Weights of a small transformer language model: 5 heads of 64.
Each number is 50 + 12 x the weight over its row's rms, rounded and kept within 0 to 99. Layers, rows and columns count from 0. The size before them is the row's rms in percent of the matrix's.

# layer 7 MLP gate, 1280x320, rms 0.0978, rows 822-1035, columns 160-191
107:46 41 55 72 55 31 72 33 29 56 83 60 35 59 53 40 53 45 65 58 46 50 53 48 44 40 45 39 56 37 50 48
101:12 54 41 49 39 50 48 46 52 50 43 66 49 41 38 44 41 52 43 31 21 54 59 50 67 56 47 62 43 45 63 35
097:65 40 39 60 67 43 40 50 56 66 26 41 56 47 46 43 67 45 46 30 41 43 53 41 36 53 49 57 48 36 43 54
111:48 39 33 49 55 52 38 42 62 55 33 66 46 70 59 49 74 57 34 63 59 35 54 40 32 60 38 73 46 31 44 43
099:65 39 49 55 37 61 62 57 55 45 62 51 61 75 56 47 53 53 33 33 62 58 51 33 52 45 46 44 69 56 64 49
096:48 55 74 51 39 55 42 49 67 74 53 62 53 48 49 53 41 58 41 69 49 63 60 62 44 52 53 69 69 45 61 59
099:33 47 68 49 59 41 42 59 54 31 44 40 51 48 37 59 45 69 17 47 48 54 49 49 38 34 52 43 32 37 63 56
106:28 43 39 56 49 45 50 46 68 38 37 43 55 35 53 60 60 62 58 37 50 63 59 52 35 48 55 20 44 48 37 56
102:68 50 78 27 49 57 34 49 44 50 47 43 58 58 55 43 38 28 59 46 46 65 44 55 49 64 57 49 63 64 57 32
096:27 62 49 52 40 52 41 78 52 56 35 59 39 48 49 68 45 48 46 59 34 47 54 46 48 20 39 70 68 76 41 52
103:58 65 46 50 36 41 49 63 44 61 30 52 64 55 65 56 44 22 45 70 61 67 45 51 45 62 28 31 62 60 34 54
093:62 53 59 61 66 44 28 56 36 42 61 56 52 40 42 31 71 47 59 39 72 43 47 48 64 57 48 49 73 68 49 56
099:58 54 53 52 53 37 68 33 37 50 58 75 49 56 49 59 56 31 48 45 50 62 51 39 49 45 52 69 49 73 42 46
106:51 41 51 64 35 46 57 42 28 64 30 52 40 64 62 48 53 52 54 55 59 43 48 59 56 35 40 42 53 56 43 49
094:30 42 35 46 50 60 30 56 68 29 55 68 75 45 39 58 65 53 37 44 38 43 24 55 47 51 31 48 48 64 73 45
105:34 49 37 71 49 68 37 56 57 42 52 52 51 54 45 56 51 38 54 50 48 50 61 42 73 63 57 44 61 57 31 64
097:42 42 23 57 51 29 42 43 34 15 56 83 50 61 37 67 55 55 57 53 56 32 56 44 46 54 55 39 42 40 60 51
103:28 36 55 68 38 40 53 67 65 28 58 86 40 60 51 47 58 60 40 34 46 39 34 45 78 30 36 61 62 69 39 49
106:53 37 64 48 54 56 55 50 55 29 82 41 43 40 49 73 63 43 48 54 63 43 52 21 44 62 51 30 42 49 80 51
103:20 32 77 30 52 60 40 40 57 63 63 44 41 34 60 29 51 45 33 54 55 42 53 46 45 43 46 54 39 56 83 72
101:65 49 44 57 43 52 48 49 28 38 26 44 49 42 26 51 61 57 49 42 25 45 52 59 57 43 34 52 48 53 43 29
095:43 41 56 52 33 37 63 43 50 48 70 31 55 40 65 49 59 25 77 34 26 36 44 58 50 29 55 50 29 36 46 42
092:47 43 22 54 51 51 55 41 42 43 55 54 51 57 29 62 46 59 62 47 68 59 62 32 46 53 78 69 41 63 47 51
095:47 55 54 47 35 68 61 56 46 52 23 52 48 47 34 69 63 50 65 66 42 37 71 44 49 41 48 43 15 65 65 41
105:51 50 56 61 57 54 55 57 37 48 48 63 38 73 42 49 62 48 37 39 24 30 47 62 73 21 50 39 39 36 46 30
103:68 56 63 43 63 53 34 40 55 54 41 61 48 59 50 53 39 50 61 38 26 44 64 68 41 51 52 46 32 71 40 58
111:58 60 49 47 57 64 24 66 82 56 58 52 64 46 51 55 33 50 31 58 52 44 46 60 72 74 54 68 50 66 51 75
106:46 63 60 49 55 44 54 36 60 60 62 74 71 47 66 44 47 75 36 40 33 60 38 42 67 67 41 42 54 43 61 48
094:52 58 50 66 58 19 41 50 73 56 39 52 57 45 51 48 57 60 55 56 52 45 53 65 55 48 51 58 62 59 49 64
101:58 31 57 48 43 53 49 38 66 39 45 70 70 32 47 37 43 63 36 51 44 46 56 50 53 67 73 50 53 33 53 54
107:36 81 27 75 48 61 51 32 49 42 41 30 48 53 30 56 51 47 67 66 44 54 58 73 23 45 60 50 45 52 49 35
097:55 41 51 40 48 50 67 44 44 53 55 56 65 41 41 49 55 49 56 63 36 60 53 55 39 45 74 71 69 56 75 37
095:38 49 25 49 68 55 46 60 60 33 42 41 33 42 57 40 49 38 45 51 44 62 61 65 53 38 53 53 40 49 29 54
098:57 39 48 33 52 48 41 65 37 52 33 55 68 47 57 20 38 44 52 53 56 47 51 74 50 65 31 63 68 60 62 50
094:60 47 49 75 49 67 59 62 73 82 50 62 48 30 50 63 47 46 37 51 46 55 60 63 68 47 51 37 61 44 42 50
095:66 54 49 69 42 43 52 44 65 52 42 27 52 63 17 76 52 28 57 77 48 55 47 36 65 26 53 62 36 44 57 54
095:67 36 49 44 49 47 40 49 42 62 45 57 59 34 44 48 59 37 41 63 61 44 60 57 47 30 30 69 57 36 53 50
093:70 55 44 68 38 44 66 56 43 42 47 54 71 55 56 64 54 39 55 73 29 46 55 54 72 57 49 63 46 63 44 62
100:51 54 44 59 58 45 37 25 37 47 50 49 40 61 73 36 46 57 49 76 38 39 62 63 57 74 55 54 54 29 48 61
084:40 55 42 39 43 54 56 59 58 33 48 46 49 51 65 72 52 49 46 48 53 54 58 34 59 55 61 56 66 65 42 34
093:71 48 53 53 53 39 45 42 19 61 57 48 65 49 50 39 58 43 61 59 35 48 55 37 44 20 42 48 34 57 66 35
099:69 47 52 29 36 38 63 46 59 61 50 52 37 63 64 69 58 42 36 53 48 45 57 28 51 44 37 35 54 61 32 52
096:57 46 42 76 51 44 45 53 50 69 56 69 65 57 43 34 57 55 52 57 56 44 71 52 32 47 34 56 57 68 51 51
110:35 44 58 72 53 41 37 44 41 60 34 57 57 34 49 36 30 48 46 56 65 28 44 48 45 50 51 55 33 53 45 49
107:43 53 52 77 52 49 30 40 36 76 43 65 49 79 30 51 48 55 53 56 70 36 62 49 41 39 42 57 45 33 60 57
093:43 32 62 46 67 23 51 57 46 46 46 58 39 56 48 57 59 51 47 51 41 28 57 32 47 50 58 41 72 45 27 66
099:40 29 72 35 38 76 47 25 47 67 46 65 46 48 56 65 55 49 46 62 55 55 43 50 39 46 37 61 26 41 67 32
103:41 44 62 64 58 59 40 28 47 31 45 69 58 40 58 29 31 45 33 47 52 47 71 57 51 64 60 68 52 52 44 45
096:48 47 53 46 23 51 60 57 51 49 37 62 36 46 55 54 40 41 50 54 21 55 51 55 55 41 51 45 44 53 54 58
096:70 59 69 51 74 37 49 39 42 41 49 52 44 45 73 42 67 43 46 63 42 72 80 58 76 54 46 49 69 22 37 65
100:48 33 61 48 58 62 52 43 37 52 47 62 64 44 56 51 75 43 41 66 24 22 36 53 27 38 49 42 75 50 38 22
104:35 58 70 65 38 64 51 50 17 49 60 49 42 47 39 55 49 65 37 33 52 36 38 56 51 52 45 40 46 33 55 45
104:45 42 53 49 50 74 58 71 45 63 37 64 71 56 61 38 38 66 48 72 41 58 25 70 48 39 61 63 34 41 51 63
109:48 49 63 57 49 28 48 58 42 72 40 61 60 29 33 35 72 44 38 61 51 35 41 69 63 35 53 46 63 45 32 64
102:63 59 48 46 64 45 56 51 51 37 57 73 49 55 31 41 61 58 51 41 33 68 57 59 24 43 64 31 41 43 61 57
096:22 46 40 62 34 31 37 75 68 54 46 47 72 38 61 43 59 33 69 64 47 54 70 62 36 36 47 47 63 51 50 59
103:48 67 46 50 64 35 38 60 32 46 63 64 57 54 51 24 59 44 51 59 60 58 45 29 44 46 45 40 50 52 56 72
103:54 60 55 67 25 59 66 36 68 47 71 73 34 47 67 54 34 66 36 51 69 51 48 47 54 62 12 39 53 42 52 72
102:47 47 52 57 50 51 34 39 43 89 52 40 38 72 61 41 54 56 33 47 55 44 38 49 66 64 50 49 50 69 52 68
098:60 54 55 36 39 49 42 37 32 55 75 40 70 54 59 43 38 56 46 58 69 43 55 52 54 52 82 57 47 36 57 52
099:57 68 53 36 63 47 49 49 43 56 43 69 56 26 58 54 61 48 51 41 67 49 60 67 44 44 45 56 52 42 38 72
103:23 63 52 72 48 39 49 35 33 44 61 50 51 42 55 40 70 57 55 46 59 71 50 35 57 38 25 38 61 63 49 52
106:63 43 47 68 43 51 53 70 53 39 41 31 60 47 41 32 49 34 52 65 45 44 64 57 37 45 25 48 56 46 60 49
096:49 48 46 52 54 33 48 38 48 56 48 51 53 45 54 36 42 63 39 25 63 62 71 46 59 48 31 39 52 61 47 51
103:41 77 56 70 63 63 36 48 44 65 45 56 65 57 73 25 80 43 62 39 67 61 55 53 66 49 47 72 27 45 74 50
108:36 57 50 59 40 56 60 46 41 66 46 54 74 59 47 34 71 32 58 36 54 39 46 61 52 33 49 33 49 57 60 40
102:43 55 32 47 63 35 28 28 56 61 60 42 57 50 57 46 62 58 61 41 41 58 41 30 37 59 53 64 63 70 40 49
106:34 53 63 40 35 71 61 48 52 64 51 52 62 44 41 51 36 35 40 53 48 27 56 56 40 41 53 63 27 43 46 62
099:21 47 41 45 45 45 49 43 37 57 53 34 45 52 59 55 31 49 56 45 65 38 41 52 52 47 47 61 46 29 62 71
102:57 33 30 54 47 63 14 66 57 57 35 48 68 39 76 50 53 38 39 46 46 58 59 50 58 63 40 66 58 47 76 57
102:35 17 66 56 27 62 32 48 52 46 61 52 49 29 41 47 56 45 47 38 43 45 69 65 65 61 56 69 55 56 50 39
100:46 50 70 53 49 50 53 39 16 50 60 59 44 52 61 20 60 58 52 63 65 52 44 51 47 42 66 65 55 63 61 61
101:50 37 42 42 64 55 69 53 30 42 65 32 39 26 52 55 42 65 49 61 51 52 55 50 65 53 29 48 62 47 38 50
087:29 43 43 50 55 50 48 44 62 33 52 64 47 50 49 71 41 36 90 41 36 61 44 24 67 39 61 45 28 57 41 60
104:55 53 55 30 44 46 38 57 64 41 50 50 40 62 42 46 59 61 42 31 39 65 61 48 48 48 35 42 57 39 36 72
097:70 38 46 51 53 74 41 59 40 46 47 70 46 49 58 45 61 46 69 64 41 47 25 46 38 54 68 56 37 73 44 73
099:33 46 33 55 58 48 53 33 45 59 35 88 48 43 51 50 68 55 35 38 52 58 56 40 53 64 47 38 63 37 80 45
101:47 34 47 59 66 27 36 61 53 41 45 60 39 47 48 50 52 30 48 44 44 55 62 66 28 42 50 35 41 46 65 73
103:50 54 47 47 47 58 48 57 42 35 61 52 67 53 58 40 57 25 45 33 50 58 54 61 29 50 29 64 42 43 47 29
101:41 48 67 36 50 54 63 44 56 39 81 65 54 45 45 61 47 31 31 65 47 47 47 43 37 59 36 36 54 64 52 60
091:62 52 37 55 55 44 48 46 42 49 53 35 47 67 25 57 55 50 46 59 33 56 45 34 49 43 54 74 31 44 41 39
087:60 80 68 45 41 54 56 72 65 24 40 59 39 67 64 37 60 49 45 55 54 54 45 41 30 26 51 48 32 63 40 26
092:50 37 34 35 45 32 36 42 24 53 42 58 48 62 61 67 63 30 53 53 51 46 56 68 37 46 42 85 40 57 52 59
100:50 31 61 45 38 53 43 43 52 53 62 61 56 65 61 41 60 35 42 47 52 42 66 43 51 27 59 58 38 56 42 47
094:31 35 49 50 65 59 34 49 64 51 66 64 45 34 33 22 43 37 39 63 53 48 42 52 59 47 50 35 69 56 52 37
097:58 33 29 50 46 43 54 47 36 13 52 64 59 47 42 68 42 56 43 39 55 74 60 50 59 45 50 55 47 55 21 48
101:29 52 57 44 47 35 48 41 56 42 71 57 45 58 50 52 68 38 55 56 48 54 58 52 47 58 32 46 47 47 51 69
107:65 47 61 52 32 42 70 43 51 41 44 45 51 64 74 21 46 52 52 55 29 36 28 63 42 58 54 54 41 37 52 36
094:60 44 50 44 49 74 38 44 44 72 61 71 60 49 68 47 37 47 42 40 64 55 74 59 58 40 54 46 31 55 51 50
101:48 34 45 42 64 36 52 45 42 46 50 71 39 54 50 28 45 47 37 66 54 57 41 30 53 43 46 70 64 80 68 42
106:56 56 45 55 67 28 50 60 61 44 51 51 66 59 66 33 50 49 60 52 51 41 35 37 35 48 74 51 38 72 36 54
095:64 73 41 66 37 21 63 34 38 38 46 44 63 55 54 53 56 48 51 62 48 50 44 33 58 31 53 55 35 52 40 43
100:47 48 74 55 52 41 37 56 54 77 41 57 62 58 49 54 55 40 57 57 52 63 67 58 42 15 50 36 60 35 74 61
110:55 62 40 52 51 46 55 39 44 65 53 69 74 40 54 36 49 55 66 38 57 38 39 28 67 59 55 45 68 38 36 25
107:57 35 56 64 59 37 29 44 47 35 49 71 51 52 41 18 55 62 56 68 44 39 29 46 47 55 52 70 43 64 33 58
101:38 56 45 42 50 42 27 63 60 43 49 47 37 47 42 54 64 49 58 38 26 55 64 35 42 63 50 71 55 42 56 48
101:68 64 68 52 42 45 46 38 48 45 40 74 50 64 23 43 73 54 43 73 53 56 45 58 64 51 53 64 63 78 43 60
100:42 32 52 29 49 49 47 48 15 61 43 49 42 31 43 50 47 35 19 54 40 54 54 44 39 57 38 47 51 32 69 55
103:64 32 55 42 53 45 44 42 28 61 44 62 55 55 52 41 37 35 38 50 32 35 48 51 65 50 48 67 54 51 64 49
102:45 48 49 64 62 28 62 53 69 67 50 52 51 30 31 53 60 46 39 58 58 39 27 38 39 48 69 56 49 62 51 58
107:47 50 60 24 18 41 35 51 46 43 77 61 57 37 60 40 28 44 47 29 49 42 46 53 71 46 67 38 74 77 63 57
101:38 41 56 58 60 34 52 52 35 65 49 67 43 22 59 37 60 55 55 61 47 63 75 51 55 54 53 59 70 35 32 44
097:84 66 70 39 29 34 58 54 55 21 50 49 56 52 72 42 38 58 46 60 43 59 40 35 64 77 42 70 44 55 42 36
099:46 28 59 48 51 49 51 42 35 39 50 42 45 58 63 62 67 56 51 71 46 54 58 53 36 43 42 69 41 66 54 62
103:56 52 57 41 67 60 54 42 60 46 44 79 61 33 42 46 67 44 37 27 42 42 60 50 34 48 38 69 62 51 69 57
099:50 52 54 53 60 64 39 37 42 47 48 79 46 62 37 47 59 34 42 34 31 21 60 57 59 61 45 45 65 53 34 60
101:40 31 57 58 60 47 34 46 29 70 25 61 47 50 51 43 56 66 66 36 36 33 48 45 26 56 49 37 64 51 59 41
073:40 52 41 49 48 78 37 66 58 64 52 25 49 55 57 32 52 56 43 65 56 66 57 77 55 64 48 12 49 43 57 50
109:54 46 54 65 57 48 49 53 44 84 55 52 44 26 39 45 41 55 44 57 50 39 61 52 41 26 37 74 50 48 56 33
094:57 50 57 40 37 43 33 55 61 54 54 53 41 59 37 53 56 61 53 54 59 43 68 40 42 58 51 70 25 54 61 76
101:63 46 50 60 61 57 29 49 51 51 68 65 70 59 55 49 61 40 52 40 54 64 42 66 31 70 60 53 53 41 43 54
098:45 37 62 51 58 55 56 53 45 48 29 62 43 60 67 50 35 44 64 63 75 32 37 38 71 29 40 67 54 32 28 49
096:61 33 63 59 66 51 44 48 63 69 52 61 23 51 44 56 48 30 66 27 41 49 57 54 27 35 71 59 39 54 62 57
100:45 80 66 45 75 57 76 57 58 38 47 49 37 39 36 61 34 53 45 25 48 51 62 33 54 64 63 49 47 45 67 51
102:63 41 28 45 55 48 39 51 51 51 49 70 44 52 63 62 60 40 33 56 65 53 32 60 50 33 40 44 44 59 41 47
099:49 71 60 50 82 60 42 41 55 50 65 65 51 66 58 71 41 56 41 44 67 51 36 61 42 49 40 54 37 83 34 68
098:86 37 45 35 61 34 46 52 57 69 27 62 48 50 63 57 60 51 48 61 48 52 60 54 26 36 49 79 33 49 51 50
104:60 49 63 69 67 48 44 38 50 49 55 55 54 15 34 69 43 60 63 53 71 37 67 40 55 35 50 64 56 38 58 45
105:40 36 60 48 52 51 48 40 60 36 56 48 48 51 29 29 33 50 60 71 41 62 66 63 42 42 32 59 44 70 31 52
102:46 64 52 55 44 40 44 41 59 64 44 61 43 56 61 39 47 43 30 41 40 76 46 38 43 57 75 59 51 65 53 55
105:70 43 57 64 32 27 47 54 55 60 67 52 52 61 45 30 47 61 50 38 61 34 43 63 65 40 54 55 64 53 62 36
099:41 44 32 43 47 62 51 48 56 51 50 53 70 56 66 33 69 31 43 51 44 61 66 40 55 49 48 30 45 50 64 51
097:49 48 46 48 45 43 53 51 50 52 24 62 29 41 67 61 53 66 61 38 39 62 56 53 73 44 47 55 39 47 53 62
097:60 61 56 53 56 36 37 59 42 54 41 38 46 49 47 58 56 58 58 39 32 49 53 77 56 66 59 46 60 61 73 36
099:53 53 45 46 47 48 35 37 57 75 47 58 41 45 87 54 51 51 38 51 38 47 54 27 51 48 70 49 65 36 48 71
103:54 49 58 51 61 37 45 35 19 57 39 81 64 65 53 68 44 55 47 47 71 51 31 62 39 55 41 50 50 49 49 62
096:53 35 63 56 41 39 67 46 65 45 46 54 47 43 31 41 41 58 53 68 70 47 33 47 50 34 41 40 71 36 49 54
102:37 70 49 54 42 45 40 62 21 33 59 40 43 22 42 41 44 50 60 52 49 64 34 34 45 39 25 46 60 52 34 37
102:47 66 57 40 81 57 40 55 46 56 49 51 28 55 55 48 64 32 56 38 48 56 44 50 38 68 50 21 60 44 50 40
103:55 67 52 67 51 43 53 38 53 68 39 54 76 54 46 53 40 38 53 53 55 40 42 34 55 53 53 38 41 43 60 61
103:51 70 70 59 57 44 64 50 45 44 48 56 27 45 46 48 39 53 59 47 29 40 27 50 78 65 61 49 57 53 49 53
113:55 60 46 48 38 42 47 36 41 60 39 69 47 30 47 84 28 50 42 44 35 74 60 44 52 68 77 28 43 52 47 47
099:60 34 34 64 41 38 46 63 44 49 53 55 46 51 30 45 42 41 51 42 50 46 17 33 48 49 58 64 50 49 54 10
101:53 44 10 60 63 37 36 53 64 47 55 62 62 61 44 47 38 56 48 35 28 49 46 43 54 52 56 64 87 40 82 49
102:70 43 72 44 71 53 48 58 57 58 74 51 49 39 62 62 57 61 40 42 55 34 18 24 52 52 50 41 27 34 36 43
094:45 79 45 64 56 36 41 26 35 31 65 50 48 94 48 48 54 42 34 73 46 58 60 63 57 55 60 49 38 46 38 65
097:65 60 39 53 65 56 18 37 59 55 52 51 50 68 67 51 62 50 58 71 61 47 62 70 41 43 47 60 35 61 65 70
100:55 54 55 42 49 37 46 54 38 41 61 53 48 46 63 32 74 38 40 48 72 45 59 43 58 49 52 54 56 35 61 24
097:44 43 27 46 44 44 37 50 53 63 62 59 45 60 67 50 71 53 51 41 31 46 52 57 56 66 63 55 48 62 48 55
095:46 62 53 65 38 55 52 37 60 75 60 48 75 37 42 23 50 38 50 40 46 43 78 52 39 62 58 34 51 39 58 43
099:76 61 24 54 47 37 33 53 53 62 48 66 63 44 54 33 48 34 47 45 49 43 37 42 77 37 53 43 64 47 42 58
100:57 47 69 50 79 72 49 57 47 55 42 53 59 54 46 65 51 56 47 74 41 45 43 65 63 46 36 48 74 54 44 39
107:65 69 48 63 54 50 49 44 31 56 61 46 78 56 76 49 41 41 28 49 45 47 47 76 23 46 50 50 58 60 33 52
092:45 43 43 51 61 64 54 42 53 49 65 42 30 46 39 56 31 57 62 45 39 51 30 37 70 45 33 62 46 52 52 43
100:38 36 62 55 57 63 37 43 34 69 53 66 54 74 67 50 67 37 42 46 36 68 43 44 53 65 44 43 62 45 35 37
101:36 40 28 33 35 44 53 41 30 35 40 49 47 47 66 32 53 43 54 70 26 34 29 52 52 46 47 62 48 48 58 50
098:56 29 39 59 49 45 44 65 62 49 51 53 56 64 58 30 60 44 31 29 36 37 48 55 68 42 59 57 72 59 36 50
093:61 66 39 58 55 47 34 31 35 55 55 30 53 60 62 40 55 58 75 75 54 27 60 54 74 39 47 71 36 42 62 51
100:56 48 40 30 62 26 53 45 63 51 56 64 43 60 57 60 65 57 37 42 45 55 48 55 63 42 31 38 51 51 49 45
095:38 51 52 26 84 47 47 51 41 53 47 37 64 39 58 68 68 59 35 33 40 61 62 36 53 49 66 47 56 54 47 42
092:44 60 46 50 43 48 63 24 53 68 61 64 44 55 69 76 49 53 48 34 58 40 54 45 62 44 50 62 26 46 08 29
093:40 55 33 23 34 51 47 62 43 37 64 53 48 53 55 34 58 65 52 50 56 45 55 55 51 56 43 38 50 48 48 29
094:60 55 36 69 46 74 62 43 17 25 64 50 36 50 54 36 48 31 46 65 47 28 41 41 34 46 39 54 45 40 51 60
105:66 62 45 70 57 35 49 39 30 51 71 62 66 58 46 48 42 69 37 56 50 37 73 58 41 58 45 56 43 42 57 59
101:35 42 58 47 69 50 33 43 35 66 45 51 48 27 51 41 57 48 30 51 33 55 53 46 55 44 28 65 72 47 57 51
102:38 43 54 62 52 44 47 44 50 50 27 63 41 53 46 44 42 31 54 44 53 46 23 63 50 31 56 50 40 40 50 34
098:35 70 66 37 41 47 75 63 60 40 40 54 57 48 47 64 57 43 37 71 56 66 34 61 63 47 58 57 26 51 49 70
099:55 32 49 22 55 44 37 55 50 46 52 70 41 51 49 38 38 58 28 57 29 31 40 34 38 62 61 43 46 46 38 66
075:41 43 57 29 44 50 79 54 43 44 57 39 45 80 65 65 64 30 67 59 62 63 51 54 38 57 35 66 49 27 52 36
099:43 54 35 54 68 59 59 64 42 57 51 45 32 31 30 46 63 49 42 71 54 53 47 69 47 66 45 51 56 51 33 54
095:40 58 77 39 58 71 64 39 51 44 55 57 57 62 56 64 59 37 34 72 48 59 44 40 55 34 47 77 45 59 24 55
094:79 40 59 56 64 26 33 50 47 53 61 51 54 66 28 41 54 29 44 62 41 55 43 34 81 53 43 61 44 31 45 58
101:53 55 33 69 55 76 41 42 26 49 54 63 52 65 35 26 59 53 62 68 46 44 48 36 50 65 43 57 30 52 59 44
103:47 60 35 53 45 63 31 30 57 57 68 48 67 47 59 45 55 54 42 55 52 30 66 50 40 43 57 48 47 51 50 48
099:49 73 54 71 57 64 36 46 37 50 49 50 57 46 35 38 59 30 62 54 51 36 35 69 49 40 46 40 36 72 54 47
106:53 44 47 69 61 77 34 45 50 40 62 51 61 40 33 52 47 46 41 50 42 42 45 63 57 48 48 30 50 50 41 63
102:58 47 42 66 69 52 32 38 59 51 33 67 45 49 33 43 30 22 39 27 43 60 67 41 53 51 50 67 58 51 63 66
099:56 66 45 62 65 54 46 59 51 41 38 54 57 52 63 56 52 45 49 42 61 15 55 24 62 52 54 43 43 48 47 67
079:59 56 55 36 52 34 43 59 43 50 33 48 45 45 40 39 52 50 49 50 39 50 39 30 56 68 67 52 59 51 50 57
106:43 51 41 47 44 63 44 43 66 47 44 67 47 45 43 63 40 50 31 58 51 62 42 49 45 46 66 55 44 60 66 39
102:40 41 80 50 51 44 23 47 46 56 62 47 58 60 28 17 47 36 53 52 28 47 38 45 51 52 55 61 17 65 71 48
092:57 35 63 56 66 42 54 55 57 61 31 48 30 44 62 49 57 60 68 31 45 45 45 37 49 63 62 30 56 52 58 72
103:59 69 29 39 58 48 44 61 42 49 57 46 41 42 52 39 35 52 47 54 52 61 45 75 29 58 59 63 37 39 46 43
104:48 61 55 60 31 46 72 47 59 72 31 62 46 55 35 45 46 46 37 63 34 31 63 70 58 43 68 64 55 57 29 52
103:49 53 54 59 40 63 56 39 54 62 59 70 53 47 38 55 56 64 51 52 38 53 51 37 48 39 72 52 44 27 47 46
099:37 22 62 44 30 60 70 64 50 51 51 64 77 38 62 32 62 35 72 55 41 37 45 29 70 40 55 47 36 57 35 47
075:57 48 38 47 59 43 56 55 44 72 44 51 41 70 55 48 58 68 59 33 47 63 64 50 66 51 60 40 62 60 41 55
101:69 23 38 60 43 48 26 38 42 51 64 60 66 64 55 69 38 58 58 51 56 47 55 55 49 32 51 46 45 63 50 49
101:42 56 53 47 63 28 30 29 35 55 65 59 64 49 45 53 40 53 46 53 44 51 42 52 39 45 40 58 24 52 53 52
100:68 52 43 74 37 44 44 29 57 54 66 71 49 52 40 44 60 48 41 43 46 44 51 42 45 29 23 52 63 59 49 65
096:67 56 48 41 28 43 55 46 49 37 60 66 32 75 41 68 60 55 44 68 52 17 65 54 46 48 82 49 50 55 28 52
097:52 43 40 39 38 49 32 72 45 49 35 36 52 44 55 29 43 38 38 54 39 57 30 40 62 26 26 41 49 44 58 72
100:35 69 18 45 48 56 37 46 50 60 35 44 45 38 47 40 35 42 63 56 54 29 48 50 35 59 40 30 44 36 69 39
101:68 57 65 42 52 47 53 47 44 61 56 51 51 48 59 41 53 59 47 55 59 34 63 62 33 53 58 54 44 38 65 39
098:49 49 39 48 39 51 56 41 34 71 53 69 54 46 60 37 30 50 42 46 57 45 61 50 62 54 47 63 50 63 49 51
104:22 45 44 55 48 51 30 52 52 56 41 52 51 44 55 47 55 51 30 32 47 40 73 52 49 63 47 16 48 53 55 57
101:33 54 50 53 60 44 45 42 20 39 39 45 57 44 21 26 52 61 32 53 72 48 60 34 72 69 56 44 61 43 41 48
096:56 46 53 44 44 63 38 53 52 48 59 69 79 58 44 47 41 57 45 50 75 55 43 67 48 65 58 48 53 49 69 52
100:71 39 49 34 62 47 33 49 53 56 48 50 51 48 57 62 67 35 27 52 53 35 38 44 53 73 37 55 57 65 54 57
106:48 52 54 35 46 60 40 59 39 57 38 70 48 26 49 53 44 27 35 46 50 34 48 80 48 52 41 45 34 45 78 62
100:57 45 59 62 52 42 41 52 26 28 61 52 55 48 56 53 48 52 35 67 59 37 67 61 48 49 53 59 56 64 38 67
100:62 38 52 28 63 55 33 43 46 27 62 46 46 45 71 44 88 60 40 47 54 31 48 57 67 43 50 29 59 38 49 41
103:46 42 53 49 64 32 40 57 51 40 72 90 48 31 55 63 57 62 42 48 65 39 43 49 60 30 54 54 55 44 45 24
102:58 62 54 59 41 49 45 34 45 43 74 49 53 58 46 59 55 67 55 51 55 59 33 53 33 51 25 38 43 33 59 63
096:52 57 44 56 68 57 44 45 47 39 60 57 61 50 59 36 40 69 39 50 35 62 68 67 46 64 58 50 54 45 68 43
099:52 64 59 51 53 29 39 46 29 49 64 64 45 38 54 62 58 61 27 36 47 52 46 55 43 43 32 52 58 58 54 51
102:68 67 66 67 54 49 59 47 39 45 52 57 67 68 62 20 59 47 46 46 63 47 19 60 66 57 61 30 38 41 66 49
101:39 55 35 48 47 44 73 53 49 53 60 53 52 49 38 70 52 53 36 37 61 32 65 49 46 66 64 54 48 54 62 49
093:35 49 40 49 44 71 47 54 50 66 54 40 44 41 62 44 45 37 48 44 36 51 59 53 59 54 58 42 62 52 42 47
110:31 30 56 45 61 48 41 44 59 50 22 46 32 47 44 32 46 48 56 44 45 53 40 45 65 39 63 42 60 57 78 59
094:57 74 42 56 54 30 36 63 42 62 31 54 50 42 73 50 61 25 53 52 36 44 40 43 67 50 71 22 29 81 30 63
096:49 26 60 48 45 55 42 54 48 25 39 58 43 61 36 36 60 54 42 50 50 34 72 33 28 37 61 46 42 62 28 42
110:22 38 65 48 54 34 46 48 49 66 44 44 62 43 55 31 61 46 63 60 72 45 37 57 58 48 48 64 58 45 57 61
107:30 30 59 31 59 49 39 58 64 47 49 56 62 59 47 59 58 48 41 50 30 46 70 52 53 32 72 46 19 43 43 35
103:35 53 59 30 80 57 55 28 41 43 43 52 14 46 42 61 55 38 47 45 21 51 34 68 23 52 55 61 48 44 61 55
104:52 40 55 38 32 37 37 45 36 45 63 43 62 47 59 36 45 57 43 56 21 45 32 59 46 34 43 49 76 51 49 51
099:34 49 43 51 52 61 43 50 55 32 44 50 43 38 62 58 46 48 28 55 57 31 77 51 51 58 66 55 56 59 56 61
090:44 61 39 60 60 52 46 47 43 45 39 52 49 61 35 65 52 37 29 47 47 51 51 53 69 46 64 72 33 47 49 38
094:47 27 43 56 54 57 58 51 52 45 54 57 50 66 39 60 57 76 51 47 44 55 42 67 27 59 51 48 49 61 41 39
108:46 48 86 53 41 56 51 62 47 76 60 71 44 52 56 56 48 60 44 39 26 28 43 51 40 55 55 52 40 51 43 62
098:62 43 53 60 57 37 59 28 63 51 42 56 49 35 65 44 43 39 41 38 48 46 43 36 55 32 52 63 41 57 46 45
106:43 37 50 31 50 41 48 49 47 40 68 48 53 33 35 64 42 67 41 55 70 54 66 65 52 48 32 70 58 53 27 46
097:63 42 20 68 46 42 39 41 68 36 53 53 18 52 39 50 92 59 46 49 45 60 46 66 45 60 47 40 42 41 59 37
100:62 58 42 62 45 43 52 40 58 56 42 56 70 55 41 57 60 42 71 85 28 49 74 50 54 39 41 49 51 40 66 47